config = dict(
    num_hidden_layers=23,
    hidden_size=256,
    num_attention_heads=8,
    num_key_value_heads=8,
    head_dim=32,
    intermediate_size=1024,
    vocab_size=4096,
    hidden_act='tanh_gelu',
    norm='layernorm',
    norm_place='pre',
    norm_eps=1e-05,
    positions='learned',
    qk_norm=False,
    attn_scale=0.177,
    bias='qkv',
    tie_word_embeddings=True,
    parallel_block=False,
    init='normal',
    init_std_qkv=0.0262,
    init_std_o=0.00386,
    init_std_up=0.0262,
    init_std_down=0.00193,
    optimizer='muon_variant',
    learning_rate=0.00872,
    lr_mult_o=4.0,
    beta1=0.93,
    lr_head=0.00588,
    warmup_steps=200,
    schedule='wsd',
    decay_fraction=0.946,
    decay_shape='linear',
    final_lr_fraction=0.0,
    batch_tokens=[16384, 32768, 49152],
    max_seq_len=256,
    doc_mask=False,
    z_loss=1e-05,
    train_tokens=492700000,
    max_steps=16671,
    dataset='wikipedia_en',
)
Each number is 500 + 40 x the weight over its row's rms, rounded and kept within 0 to 999. Layers, rows and columns count from 0. Numbers have three digits each. The size before them is the row's rms in percent of the matrix's.

# up: layer 4 MLP up, 1024x256, rms 0.264, rows 658-757, columns 64-127
# down: layer 4 MLP down (transposed), 1024x256, rms 0.114, rows 658-757, columns 64-127
up658 105:468564502492558520446460575497528496487531420565470528510496541486450501523519460540504521515484514489398475550560550477568483504510502502514475449514449538515436496530508496539514528535486495
down658 096:422492523530565511479474534480510481503446498454481536516483556446478444482521436502540460534435455391484510508532479504555479525503454541517521465441459491496493457504530511537556456499509459
up659 109:568518423495483542461527530486528515434516509520559468468498522487506497480442555533485503549495487434501541544506498556515507473477476464522476515439505482546440577471496459496504538470463455
down659 086:494575533444570511490485474551524548481492483403443465558498473484551545509553569523532474448477445462521496537464474485548472492508524520524540520475517613523453541501507437505455462556523462
up660 141:491510538538540552500499603499411492504453429445489425504531443504546506516489516512530543516413498549515529403464555536539566493553499556448518444516480506429576471500508545460507550562517483
down660 096:462460538522490462485512541498473447483491493466447549452483484524471500491541455479526463532498536464509565517474545549464512460560475498527471492549474516552601482449513538410565529451499493
up661 096:479491587513514501583530490509443470437521472503456444552522531476477545475495447466489509544496554505456485507509412541440520515533525435487511501491534484412485504495548465498449496583478549
down661 109:522556465460511476487535498493483461525492413527575496472533481540551543423496509551551441480448494544519547577496511456600504530469546474555554473513546492427445452449483479424504513457487497
up662 101:478543483470465528494531510453494488456442548504525457504599496540519543528504523531442494493485433467517536542557465577417456482582474490456534545521514505488441467523523428426437482430545562
down662 094:491502547468408599519521473495414524526527500502424458473492484533473504480484517524459490440512514473519475526487493546544445484528456522540518548475493467534488505461470506552543477445574461
up663 081:481479489487457558524458580531515491480431503462468489464597462456548431467470506515485566551436472481463537525412467555561566446506448486551524585566481458625494563574511507534486462536521529
down663 097:519530439413457483591499417459479438551535560500516413498455449543461548515465511541552529534526558561532541516488469459492488496509540491449459415444561544448584479497488540497544466508534551
up664 102:521500570523539513492484456592428459467518493467475457484395519538505523498451420503490508501454457526574535505494424523550456543481463531539542507494488570564507464517499487538419472480451505
down664 101:439587499519493475523411478437425541481500508503512497462530499540447490530447562469494497478497452553513557459526513501567529495542456535504442565479473559479496489496501530589460542457539483
up665 091:480532462528521455488590508561492549469460438483513451513498483506464533456456483440478531524497476506477477506580480454507543482508429486497468509485513466498513524407421511455444559546536516
down665 111:522567487497516520489511448561464520511434575515546524515485519511452436425568482501515436521465527553460434491457547462543497437465534506473457457496495517514578502524552531506458496495482496
up666 090:508413489512407475509546507467520461477475507506567472479452523436468500507508518575505469448501495552486480513491500566469578486446470516485469552488530438497596481516524517443457537560506527
down666 098:460486475469495481490499500603556465505500523472588501482476439556521396549470499487488469452587497564520568575511569528474574509457524494467481543464503482468541477485518515547526501488481461
up667 099:499537618551581539419521499518438499460584448521510481555538463508536474500471473460502519551484542503494472445604480480514538472459498464545508501580452432523495424504517437486505554598440482
down667 090:463594500506489497517538444530507474539509547500487513517452545526497499550549494499511487549485526514549431454504476504560567524620506487503522487488455482440485487449560523595549479500488487
up668 093:465525553485533507428492510577499489542464427430473507543493497460533503494544509502519496516477518428493463443496479491489483529514521443519497566534514504497533521494509459556558494409515506
down668 078:543466452460587413478531471536530437514519525467489586578480411495517450530533528457497481519500549567545560515471487457494535456455535552534493508522475602495448454477522453463543429553516464
up669 107:463586503522512516497572439504572466445486434506517548532474493472500423511487530514465508529580526483545485483478521493507475560474533477514484488527501407529501522490503459507474536493498545
down669 073:530513503511479523522485446472438410503400447529556476596546457512467538550450520456430529484528535556471578471493530444488570448424456519513518496500507454530550548468465562538514476511496465
up670 103:483480430463473499511457555522515508503503519498494512513537445505491485482453525527601419518524457525545525504533474516462502493497481462482448477464512551561492461454512402527488505584509463
down670 074:526545531529550473546407523554437507480506506516559525450540528509494532437503483471441589466486569512609548565532471479541469520552501537476533520494456479485573519574479539468424517502482535
up671 094:484511514456473480513558480526529527547544541517533519510492466599523495522439491526509464439476542492494446451448474476502532461456470551495559541531545512501512494542460489475421550569517410
down671 099:464470487444459555479516505515520505490537543504518540545599520511498471500487466486510453519495484520509458563517466516496499441518452494500492517428524538502517452490500598526528520571445492
up672 102:524411453480391483567509550508524507506435475522436410458476462484479403548595484496543518438529547480529494509492514566513490511544494509474481457487553497507465516486527589504444515471529544
down672 100:505465498455506569489500497510530472440477519486504484498549458485551485479608443449493475531495461443499484460569557548501513534493546521498533482494462463435461488499489641511523442462474531
up673 101:502434516547548522508542537479494510552454456493524540508466443502540489515493578478532521535489493564535541475469543568458543414552537498452470541527514426518429547429473555434495549499445507
down673 114:500406520542471505460501429458531460542544506485506472531534479518555481474522487497537459493487607472459495517411505486485474539551517532444501458546468565470533509435509484503542474504485449
up674 098:534495464404551503468475501536520517549457454415482497475466527475492498512395440523550528524474512510450565563407575484482541443456469486546495509545498583537467452542483492530454501475544469
down674 103:488520506498531512523547477469494433480416512544452531470510527503507492470476596511529442522462510529502505478525524454502530437422524535505472479515531520450512502482512592487518454414437477
up675 098:517497456564502519483577488464485586452482448515479460503463468491476530452521530491444448463501515394500507474537503565492502459473418523603514468514477455514423473486482526485492499501535568
down675 103:468567467514483507472515490545541509467481544467522474472566481555566445475511548488515549462471515533485528593519515412479559487506472516527562442533537468431470507460504483522547469431476528
up676 118:437568441527538567495481506519429478601448483478479430515555493522486543446482495559542524518544480510502485557541553529444507505524499408487478498521489484500495538571459478421481522486516524
down676 116:507553474530517464452485460482517547518553517478508543488578431479519452564461543650522499497501458468474517470462465429499491498523498449457486519454528442451432464520523452492532500478561492
up677 111:478487512492494498535498428517491554489446540491505513537454502479508529518448576524527461477469475493472447501545409521393498547501514469510507513497460540485483526563515551485444537525479514
down677 103:525464497593514447403476579513521518527513550504495536549500512455493550501527470511503458535518494450498564496481476503467449496473534559493466469412551519458515528501463540470469504566448525
up678 106:514547478464510494557480457465502430483509501449508480469467500477520466530473535546488466520588548495510524499492431473512593481475566541425414457490458478544523562505467535452559534492433437
down678 095:430487476526523521508525505457504491500421566427493458487521407455488458543514547413430556473491433553464496506546412514458495434540517536502443509469501481472538462450514512512500561451498523
up679 123:525535422526516537502449459513538489523377512520514420514442513541524549556543538531485513506457580519510504532558448538514528507531476502479464521469490432482450548451487490581543492537509517
down679 145:595470447550440454458552451543522500520505500468485511468505537467472478523534530520483477501498499510423510506521427456485537513536494524484456458481470543491567456454563493562623486504511496
up680 099:454487503545550461497416455503513567422554471504517488457564469448535525533554513556560489474503495487560490467499512453415488486501502527490506540492515447520597509515511442516511491524495510
down680 093:511540417552544480433468503469579517560500462509456499478530439474450473556557575486425518523576450461467431523427473563494486502502526536508457463504521484507544517476429522536546511523471486
up681 087:480471614516496475503539469521394499432522476475512489517524513471593559534436540460519511459545547467560545545515516461421507503536469468539491509544476512494558453580408502506510495476427472
down681 088:514513542486541469540555532476451468550523480565554493483483539463446493468521519489497482506518450534527555407431488462560485489465484497496515468467485566502566450449558508531481502537490486
up682 093:573480534454520510526518512502512481479505502536440457553496477573470563427468422502451520519507508476422535485560445474504559499535462470504480447559524479563441492488479507452521475506452455
down682 108:560497515452485515489498499490498520508502526474512552532604586545498456478515464417536500503476535484415472449501442453460512518520483548445544400569504482496447512507518546470544507537540492
up683 114:508504511546446470526480459532553550486524528483481550521425538501551571487468441488498571528469478452508498515515405524533527511461447487451489582457463510502515529544509530513493524489477477
down683 143:494587472543488506482514445455530561518561518535497575486482476526585468565494440473542544480456485504552493547496487536515536521499506528401573486477470564505562485548522558484442440489450485
up684 090:514466503468511553510541481548394532482516514439505499533543460439484452475530546566557427531501508525513523482484492537478563414451417494560512537446492485485507511477575425521488486497473496
down684 093:566532539515539579494482476618518357509566460546538492519485493506482508458509517464502517446411516491564491559534528517471489497536545497489452440551497469550475523527467554501453578498481507
up685 092:443487478566513534476507549491568489483484424472466507479546562509504471503497461479574575486420493502462465477528477410475508540583509402504510554533486514558455487471437475499549537455471512
down685 096:491564526484566477513451541462435446531510508535488498452530489532539493471472461492495486515483570628536447498517542470433591505452482489456496527458516575467537559496520484539497442442433482
up686 088:553482509456494504529547528493471492488465472467505420483475511564510502441535418569535485531516489522487520549501482483539453463508460468463498447500519467567509550450537508449540523564453590
down686 100:458497512505396478487551466459541516474472552470492550468426490467488457550489530474509494519509469545474586485532488523489475632483458495534489452541480553518508506551474497525580487506435532
up687 096:526531452522491475466527434546508517574530564524514443557512552423541581516475432496535585513499470522477510557560480471529499462499494520520480522525425439491492560566562426459451509534505505
down687 104:455520487505453524538617446497530562533535513504550544538519459485495504502493472461577499472556498481537429447437468434552489519528535453447597481510555435517535505552576487507538466518453475
up688 093:498481528494492470513505510492557539454474496512470509481462515488497512493441499506580495491532471458472495447479548524568508575571479465524499446456476538509443515519417512544462508517532483
down688 100:534507524475387457487497448499471512474493518529493516475555520415564494485541568520552482517552490533486559551457494474469544478487530511565494403500444530526448452467464413480506429440532509
up689 098:486507512477488553481455444515520496496551490467439527532550429442528525507548443513420549497533540496527479512503545572482537483546486521490499453433471416399443463540503480531475460530459499
down689 101:534518468476534501487455512468468518474602525477470522481511493481493492487539429523493537510516448471478537514520544492526507479602484503539534536530487471550569468502561507420497535467502452
up690 097:475478551503516505484484486484451507442504506562473443486454491484512512507474465582443453485510474531518457497480412519501503489441506462489434524480549427491433553533503445525450547586521595
down690 076:469566468486466472488486517455386496441537530532453499540473470512506461465458498482486504480556499563523438471523438472492536469512494415418484505538522457524546504451627464508523523482475541
up691 107:461522524514476442503537479496524526552497408509470509563524463514501525432534511524538469502490524537454506495514515499457419475570481454538492496578465416500461486444489453443558504522478587
down691 094:492528531560463474487452550564610509547523543478497438551495602380469479502457430532463468492508528489507456424463534576583527479514502517439473495540528494533509491440500537478437480514490533
up692 105:532568564477490505520603494565560489504534539511539495473461522571499468573482439454545446470464405501441520458481513422514474461484578503534508566555498527507474453490534535469538453537481454
down692 079:500515504524552457487556497555552518462447480465540478510520557506523488443502513485563504582488498467507523563383562540510431495472531579434579556440502567559499528490461461505545465446527461
up693 101:418510520478510479493498532505508542539495472467478428534503512542515588500507504463514489490531479497456490527568456404561447519549511484490454509519511536453451577510451538504413587462515507
down693 115:518498486535515513476461487534447493557471555482531615458505501408454474470519495570504421495474474512490543495481587457600476464579551502434440459520511507528550517468517436489558495501557515
up694 096:529476582436516421472443448524497514506405469514511507516587493455527523548466456593538527417517439494573485558511481535453559459478533544525510452536453432521437603470533483534548460493494582
down694 099:573490520492460476509452488590494507523461526503453483559530572463389466463482479569550536530466444482559550435498421480526540489568512441415552486535446484485482534505537448525479516433528514
up695 103:455507494514450426479513443511543472442441489576436533525495510548432535522491479477512530471468543536513491475456588452524535526486556545522560489518423529525448457506469492473509490524516486
down695 116:530545454534522457455539529513508467396493514535505414552478557477396484508503498512523565514524523452519488492457513483449464469503535491553503550484495468446514490515553482482554520511475455
up696 102:428483444540528459510542518517503549477484457479514495473460449609534492473509526475492508489438482498539516475523544494528507519457501588540518479480509488515482502457481499495490462445424516
down696 106:541499481504493523463489495463476480551453470571481508535488515503461442500443428513553580488530425507458501487562560526472570468431530464506403515523475402533473494641531442468535521535503535
up697 102:497499509480523538492493470499462517538532481517475463488546500559471536441545535485494552464479471514497497517532475499517484428474447506521487498548569594485491453506463522458486514472451514
down697 096:473502521506503518495566469456474518464459550498460536487574508465439478489469518520457454563465490554537503499481557470551451502549455449525508512537456551479478520449522478528473489433517516
up698 093:574513483575497437555459527553511485444431488418493476530585501491554595503598473505524483475410499409427465489489555454531441540519525538539492454575517518430524479550532477488477554525499441
down698 099:514545535533519425427538520438463504528496457493539521538545540579456519475516565454522490443483519483523494473535618499561461443518508529486531520536503507449520444512514422506552450487491544
up699 094:475528492511463505515478493523543464534456464532428437483478479508472483511489453494570513602541567509552471478524509532502508531471482487499426536477499464480511439522536469434517483496464523
down699 101:524508538502454517575447526565502494475497411468508473477535534493482488493577437509489488583481525462523536555517478426538481502467512522485486539475448540431504491512538500440513513453477457
up700 100:484493474553562564554507474432391552460504514519441509520507483527523563521478469503445482474468529447537553516534466520461435446548459492537477445506593464496445583517473548457507505587513507
down700 120:486489443503490449521540509554523484455458499464415519533503502519534533480493453474474539431467454540491587513457523476533416504517523539506403483415512487554436474379475488432458528469488472
up701 097:460484547513598529403497468520513459556527490484516522578450511525451578476491470540478530532467532511478492542524436398486544524500497509491459569504521471558460511461502532529537557480499420
down701 098:484469462472577482574515509516481521558535525530457497523530504498484476477560516452481482495491533516500477457476525555505474495556471494446494464461479547497496503486457592556529532501542445
up702 106:517543569529535547487533473480421441500521429549473568543468516498450510438570529484465490524538526497495473504477459516477528540462530459498530518527506500458467491543590441530463574432522449
down702 101:518469431444470476439514483535500475462511500537459421440502537482479565545472451524573531570488457402529512546487504527457506469469515496588544534484489499446427539543471505513448525493476566
up703 097:459533545486459560503498478490536496527487477459523514523572474483513552532515530539454491529516563518475585485540491540480539555511499443437516521540524432464444517471517508524396492505456522
down703 104:512453466486493518482555500458500496519505528515572509572501517471485542481623469467557486506542490532484509508500490526504476614587584518447460567539499500581514486479481544503548508484558476
up704 103:529473528538533477422539526515456557553477496560525495564505463475490535465426497487444496508493419514453567468492561486504487482483560541509497519482477452613555533412510476525535500459518554
down704 096:482454503500476486523505509534538551495504488435451499499555470488432510479540568472520550543498499497518533484435527425503488550542509546433470463487468487464525577501522491525538458533562574
up705 100:491437536483543509488540594532484472513562467579501521520491464519471523508483550549490472437448457469500533435565538480560576529577451511493564527414501486441523500477518483520461528529484545
down705 098:512477556530440504541449488456466439507530513501462540394449524495454558535530427531533521455484401472522467477484508502442456476509579569538510498516520587387533480537488475510517532518464436
up706 099:541477524520528500503465436499574452523460575539460451520438468526489560484508499495534497574465527487484521541545540500515510483511486491510529494514527490559475448508545514499455480436492501
down706 099:536593523430513461547542441434538492453434544495487478463509462442495502547519524443461506545488521479466555479490516557505527458490488496540558509522460475475544454492512542479453536477461502
up707 108:521497552478501493473525490491541497481501510512491508549526539465462495575522513440529499507549510488521503480459535596487474515465434485547510501444503472591492486464427520468624466462494559
down707 107:462511519521511503495462492527537514500549505459503486489453475545482397519542453498478502531489512453505538561483519485475470494532521550505506488474428577418415491478590528448532542529498472
up708 091:451450461530542493468446548521539500508473474570515542442564443577474507493522538471433489516484425526457429472502519530581528498476559488478437535528491514553430521494478462572499486487512477
down708 106:528497552492547520458470589452467531509560500494532476486569430486503420507497538500470551432504549507542507469583498529503520394496470494511500498499493458378520477478466555472510474514528476
up709 086:472492520549495503525512494569500529494504504564472538432514532495483499590443602631527446506520459453525534516508514439470584574588508499448474497441470526554522474484515451447456511547467493
down709 098:585461503496543432520437504458464425519572540568508465494506522497563493466502537385481505427475558522473536514444509462538515471459439557492506458513514522465503460502482509526544489450460449
up710 093:516527487459503538553449508514485504519435527521520440579536562461519492509405522483525450493506471475462442533538449508480525470434561556434543517545519492497486495552459535498455530507443531
down710 089:494524523497538466481522501510494421437525579581476490455476567467522519531539502447492497462548526507432631470500477470462525475535544404580508499479541486400484501414460498473500437481518549
up711 117:479525485457470518501514443496536452558519521514485508556498581493540548494444538553500583508436434445508467540456557520487534508490470458458487482460497499453540459535551493487485515488429465
down711 085:590461510517471542515527469460530511481461511490528549473515509486476485514491495470570552541475538605497498496504518518551499534449490440397446478584472459509494498594491512500521429462469610
up712 104:465521462506509481494455466480552584544446484476470559507502583500532495546535546462576555579497507453466471470511486551492535402507531508439552513510462472498438447544510477534428562507491438
down712 102:432493471532471489451479541439561543442483457536549528471600553512532516539460501469568533540522512507443491467549521435531569469505528493457580449507412442541503511554474512575555532447474463
up713 093:559478546563522486454560594487444501509494563501558453506471472498443534425482517481511471491455534410505583562498539480473589501516520557487412517492435509466455475497492552459506513497532401
down713 096:540492486474520487552598558491400433504501530536536570436463493496461491541510445470371488467481567454535476445471461413469464525502487519540435506472562593495520452490535487522523545504504501
up714 101:484502517563412490514480528508445491518526480457498422502476550481474496594500468415571555464412571476463446580557470508604468489544492552503457454575496439540439531537474534473432521516530501
down714 096:451546432499522536564451495497483420560501461492535467503511555460431518501485556424482489506511568448443463506414422518487509458496448551502547446437494494509515428455535500520561494514517403
up715 095:495478495540477499476544530550490514484478523470535513541486474522489549549423522570467482516461509498531542448461453527530457499436495541437372575531537528538492457526439565502556522523532457
down715 101:495492588469500442434488440507570543518503479489508521543523433506449522560550500497467410449512423445506463426465433540516528542598532408517482540585483492492532607544472537555514532515516505
up716 107:484426501502485551519515503559552492504513484536510472414558502521495556494491540533493545572514482541449503483489480583535528524536500492456477531488528517475487510489498482559487562466507497
down716 087:509437526560508590522554437545503565461454508519505528529534457529511517536456463479493516519503474538487598458519508559497581527546522457400492442440446443496422493452464534513468537438488509
up717 098:433467463504557491488493496561548530494505473544436422530521445495533522524433568521457459483472405487477506495572468508468476510589477468520472551478520421533430577502514507430506508540493473
down717 105:519491545489509528474466421486441489485570490548495522453544478467502508529507559462520464562478456548412496469485562408525524559501524590468481546430547544447447542476499472473513508486568466
up718 102:460501556476474462481503530511512588492491565472484501566502485577396445481488486475524523504576497493450502560534495484510476460437510476515518495589496439514440502518471459579497495569503522
down718 097:498526483584509486531482542558516421423547555515435506502461502496480482492540525485457462501444470545552526461493611496498556520490522408467494495490471486473519462417478522507518499537495553
up719 098:528464529450540509496486520501494456474506465492462433457474468511523466446508518532588498473549549493456435511513481508464573444511523448554466516508451482509475473443525538513524491523537483
down719 107:513467512541411477552438532470550486535436568474504542499468489500516473458502503528498491482514479492524511507505513451545528544457488451525515551459525501514517506487488461547474459503527518
up720 102:475496525482539481471463594494456503551478432506461486542471500457488514465467503525499507579532480495500462512495462572471505483527583504525515477528480478505450544486466564512535482499526533
down720 091:560536568540495524524485559549565507475449514487569540510440516489514476475464562519474399496509482542576482510512525560495495556479509491412474524494505540533509476473447504435460465506521533
up721 094:510515478592513397501442557486530477528503490468452507557510518527540478450572494443500540461494525529490490473526445456549599494470476535532521489520478502469531488431556572543476541563499437
down721 089:493511501415470515451515410578587463548531533409536512540504503534615508516515447499484447497576437499456515487469473428462509517552482501592500503525423558512461497510430494557591455486508456
up722 099:511504530553549499559516455495488484505429516539460458447482493516502519528493541575459533494534476439416449466508526555478529540528420448523486505530488505472489485521430471567580545483416507
down722 117:478445538554492498461486493509542490543517486475494519427507504479491508534556525507511486542481495514531533515485497546528477608460462496473544406462477525521476533490545526555526565502487459
up723 083:492488500499541499509526568515505502542546467532452457485554508473540547566470457509579473502438553452526551486513463430517493529484458469526403551510485540436472545466528514483485495513475445
down723 073:468543495554521576497531443513479495495481472465514517449491505532490474515445498510484461425498513514536460500512574463490447490499536532463509502443551439457482470515519480520467484476571561
up724 103:488561469535536557421511574530559495476503445498495560455522507538502458466469453475535550501575480535557600420534517479557496555496494405499498485532514550525508392491478514549511490533491480
down724 101:497444552493579485471492450457453495564554426446464471457488553504475485439547528484504408487492531406458548474516442516507518498404497485565497473538527527500549483485455522530565556413515535
up725 106:544518438458492467580479455488479476568532447523472557454473548475467558513520540465519496484513552487473502547572480497414562426496480427493463557550480451493501520459468538480473458519507601
down725 092:572559483500472433487463497533462499546498467484511453562552445521513497502473461505474549494478508485492439433501528433490559472462549486523485488521466549514512530499471501469519378491520475
up726 101:507424496512519513530475509528579546496491441502507483539455539552506537581394566525494479488490544508500545553449564446456499513518468542435496470535493546564463528437550478462485439495506514
down726 070:500429499517518518525460541540587453520426545519441451559469592433450523558399536492505414485493441507480516438516531536467473552524505520515448445542480496582439504464478457487500469523534502
up727 103:509557547440499571430557565532505462492531423519509460499553487491457530552543486536428560456490427459456491483528514527477570531524463497549506497609476426456519493481469472557549554471471520
down727 088:522543437463459540468493490560445481515467529511538553537484483461470536516518460500578623478501487465461465519488464463520498519483505550518444411455495427558493414467449571513519518557493548
up728 106:464505572524464486487540514484496483533503460555485538532553581531496494471533490526518587442515552566578536515486493440425477460495538443535509465536601503452529475478518491508487519566512631
down728 124:449501521534429482530484492488508558513514521491455455526486568503465512513531484476430495449436505524507496449475539480573446454501521431401479501430477508466456527514518504473490465525554519
up729 112:513563579554514536406495596465523580535520463520514485481549486547548469505481552471511562502478454502429458496422494467463457514461528478543489486552540514495476486456439476449492529521466440
down729 059:508541508500520484571507570530503529578486510579520456480464512503500523505472466535429540513509544449400496451423535527548416547467542458479529501603461485512515544484491449434530513492517471
up730 096:488485551495529458453485536497544517510540538449474419506518480504570514525462495503473557500480451550493485533452459529507508536462545528436491530520482600540495510543577466534538520522503520
down730 088:454529472512503549501546570462500471472493564466488502500544474396483540551494510520494532429557550524515540488475501505550465557418472517515483506486493483568489491494490465471541452508511560
up731 102:505484584456523491564533416556540506421531473476508461488475504496538504557495498544530532421442564468521462522509538547432506503504524497547527591475528571479518432453482537518505462491460454
down731 121:481526543524549453480514501447437452522538598465504476491535442452483499478544490578493517498586510537448437453472496429568537489519492557451476435484483556481568516526473475456485498460519540
up732 101:539529436475515521524498477518489534461475532467438510544577498518505511536494467551457511487478488484538575411497561546530474507448572521499477506449535487485512483567566417517472557489438532
down732 113:487439514532491398444520524432479461504498507505439441483533447500439524481535534515603518485510503588551518473489525498479524432490489521515568447491504448416476473526503520467490507493491420
up733 086:510486465579517515543558487533574494515449607505513516484457500501501518524451497550409483471521472477466482471479548435537518440530544497480545550451475533517464483463528526504519496467526431
down733 114:559528505476566530489522471538459478519510500517482531526521463487525503397505525510488515501439502542472468529430485465477508509575505542518499518536476524442452428517491549477500470537513557
up734 090:468470466550478492467475434384479409536445481604458515494481527567483448557499540453487445543538593497560492525411522462463572497472548487475473572526532535514501506513513555470453554513530448
down734 087:533512466496497475503496514512533552496490519482569458485453518514437510529463443447465474431503461542473541464451553497531441562460557414439488477486499470459567484491576514536486568494459575
up735 088:500457450471559562512540452508417497501517429538495563502507522517544538488505538441538467451528505493578473530562580554531463505554483465462533511446519465521494501462486446435491501489507513
down735 102:472528478522491494488492521459517466528503523495501458482505519539569505523514474503581460515521528535443512560540520468505454544493421535461562509456449459521536570546553491489500466525492457
up736 088:486476517507474497550484458510523611467492475475487493507546523550472581516520493496478575487524520499472431475534560499551497575523511468539528505523505534413531546482544527458537502456431530
down736 106:504517407537524456509572466481523488468558502462501536520538508442407493485526431531521521476454502533509513513440516452546523575498523485436462465436549471464454424520527585586450420517525501
up737 094:516527582440519496555496564483499449506478539471519492532536542549472559502458534457502536454478501524572467580450516510550486458507441585514536443547475537565380480422488507464430494511492472
down737 103:442561456568484431469414533526450496501497534504502505526488433484472471414494462460476496413551461448531514477593476476517417496442555481494490530504506601447488572513521514531534514490480572
up738 113:458471558522468521524497449557548511472469438495402522474506474552503542386576532505497453524476530512492457532448478445479403503472510507537519484451448499514457526507520452468471506570517510
down738 120:487466524558535438471467411513481449525496534523440482429522560490429486494497537558611462531498459473462506500537480467512466566538521585521465586458508558483489524466460474536536579518492441
up739 095:491528459478496526476464500481541557540492443487542541406502495486534479509447495442497481532499515445493540454580521581450506440534500554455493491452484517549465459496435506553456430444583455
down739 112:450461509531516462504499545546439511502517568542552518527436515487546506502502429538549482470455589457503525517571486438486427538506503503507521457480566458499470491437525503461511537528464528
up740 096:491509420457528501452414473594520496477473478501428456490512481539528574428501569505517459510476494547446489488502500456519485459608516532540509510480577454453494490482534516479513467488484482
down740 082:511506474490449471570506511539459469443504500446514478530518533621516550508512519479466569468453508566526538447503521492473479504494570507543498497533526524505476465502547620517475449453515521
up741 104:519512546481471529502521527504494432456504560512566522426529482441438447493479470543513558478549503465518544519476467507573504613438457463629483529475517530561487435541468485535522553483491504
down741 083:465528511456554505434603467534403470510540469556516531494544485512501458500463561524535512499522436517489463527466473535500511450443471466559486454523519501527493494507468453518492516455528463
up742 101:487477543506498509542475474498575539472521482516545524551485500527566469433418489500531508563464472568521571509456486506475511522508496439558524458487579464549525528566491571541506548518533525
down742 052:502497490482478499552579438477472452471619474520548506506508429546552498581490538474575570506533435460450487527447433466494523449469412502452494536519496484475563435499447478460494504495533393
up743 103:500529571541532482558488496500519478474537486483519507503493542477466508540506451536464520528476585483516448479551481509462498509465468471458486467523447430518507549517430432495492500547524488
down743 086:500390522453451542516527505475532530447455471524540485475506495572537419620530520489539515473451537543534524405517481507545535453553464414436505458567476560483523440456530457569542509547510420
up744 107:465494456506406496502545512477467516497436457499536438491488452553520563534490502460499493524509501513543548440575493478457487445540434533504513501459512533523519441533516448499559592585474515
down744 121:492553500532485524465497479431484516548461504518494426487495534466439556480513556534470529475523528476475472480547528546502529512520505563498456463472488537534521561494544512493510467496492559
up745 103:490513526514471561535504494476470509560508412530540405467495553487450481444470544424444513525520517530513478507482515536431550497520558486464421413547587531519468493523471505488438477498532562
down745 110:491502522487547474481497492496483486593509491474505465482518522502446471380542539477508497507511588494531510588413522449552450507454459527461531473543548557454511453435452459446540493454498494
up746 094:474507503493498622485518500480516508432429399521513429450485443427474530458511502486507562491518516490494525514490474494506550485500489513458540496542468505496473531485539430560471537487527537
down746 096:481460505419427561530491531480518501476557452554563535510503537508556487472521507444548518400535518553587556544431500510517584454499488577469497529505480509433470494438499443486490363506519487
up747 099:511523484526582519513503464549506458459494445429528548476504491436492549519509611592429476540553463524545439431491468550475487526484504491493552538438508443501555559490484428572531480501525547
down747 087:513516545439474498405546492513541470538453551491515593411565489474507433533493455530491478528462585481477492545427566512399424483561511511501485516520498482478469459516497481477590476511531495
up748 095:466462528525474482509510543449518534456561467483490426521453499496529480534492424478546502481439511419483520474496498453508550504552456493443540471534571484531474532539466503509402475551464483
down748 076:555506513468479524449373453475447414515482520539492559461499504474453495486485536490518539466534528529557578538464496464571527496516515583481495467495471544462544473552456513513550499498487487
up749 104:469474460543447514501502517492534524476471440431533547493529488494515504550519449450507484546524508485498514488533459511513473554546503490531566552540492456523467455463479564525523452501504483
down749 112:478515541482426462501457449436448504534455500572508548520516476464486462504502461494489476509544484514490527512501538457458493467481533555537499534492554507478538562400491548528517473501464514
up750 103:525437458506534553505482501547471569557513455515504494557506535494544512461538459435518471496478488506506504531462547498469493482539526512497502578494549531530524469480488500464499515510503548
down750 120:472502467522473405570527479476479445502507556521445501503547502512489487504473483507515508510446525454431501469500482404530487505489478513486469454464501567497509539498502507525511508501451512
up751 100:529495479496437482414477544554538540450572476458567479558529490516479491493553542470571481459579437546482495468496503505443538525438506453457507531526533458497427435483515506481507539583495441
down751 114:471509539496534532489521483466475435479553523516512542519548545436461449508462442472478476484520602508483458502488544454559441488455484503492379507470486478470548485549488427392531474530542522
up752 094:496389517424515534490504459438443562550470474434510559502492446483508485543488502482489458537501492468567516525487551503509576518540514502491482531487566422491518474476468523435490496553494438
down752 096:476485423534529484588498489511485475546504563530412441428467543515425468532509486455488565514518503511430538502511459448473412577518463552499470507514480541426473521476472544558501491581541483
up753 104:478488471546500538470458465471446516550544450440512467481487497546498547481534486514490563498474501537487471475563521562491544512555475504491538575529476444478444469524494410530544488506485506
down753 104:480499489543464550574498497480460496503509473514525471538441519564474508532545516482528465488462502444531489477583536531529529478449512486467514526556515497469494471408458478564470468431554476
up754 127:592442456468502581521482447525522489625479506500524455564455494518531491429475479566558535470508475467524490453470512533512558464476437512555502520497523513567497489455477520506409496487449480
down754 086:566488479506513525509507471474463449504483551504481499545502470515492486511494479475574563461470508520525465494515431555549492504499479455516517502491546532519515441550503487537514498518436532
up755 102:498524526542496507522498536535532488480547474494473517549447463581506562533505535519406583425542362475514527557461471461521510493528521458557493542431551432445445511497459494572531523551447496
down755 100:469468598464543497543517481481458511514441496565509549484543496491519544547477548541478540403518490534492518547530417479456467426519459416569524484461539508516481501540493522460578460575436517
up756 110:501530504469474514490474555476499493513490457428532468502501550461414492516499455485521505541502524507460504494458514533517453539479454483536496505517512470425500417487539515503435500472442411
down756 131:456503448464487364512509472495459450532512436537511652458518574532508503511485467527520473437511501443506490511486490415512523534515520541535495519449510520482566415497566562510413541504435432
up757 107:471479467421478504477516508471533517491538536433487505502552430603544509500471505502496500504565490418514491430537500492479511559498501490502484516434495498569507496442482503383430535538544487
down757 082:501570527452572454522477535472513504518552518512517483468403503523482454525459457455461488489526455549548486496520492523493543521472457519510500480487483487525435466495473505509495513513489517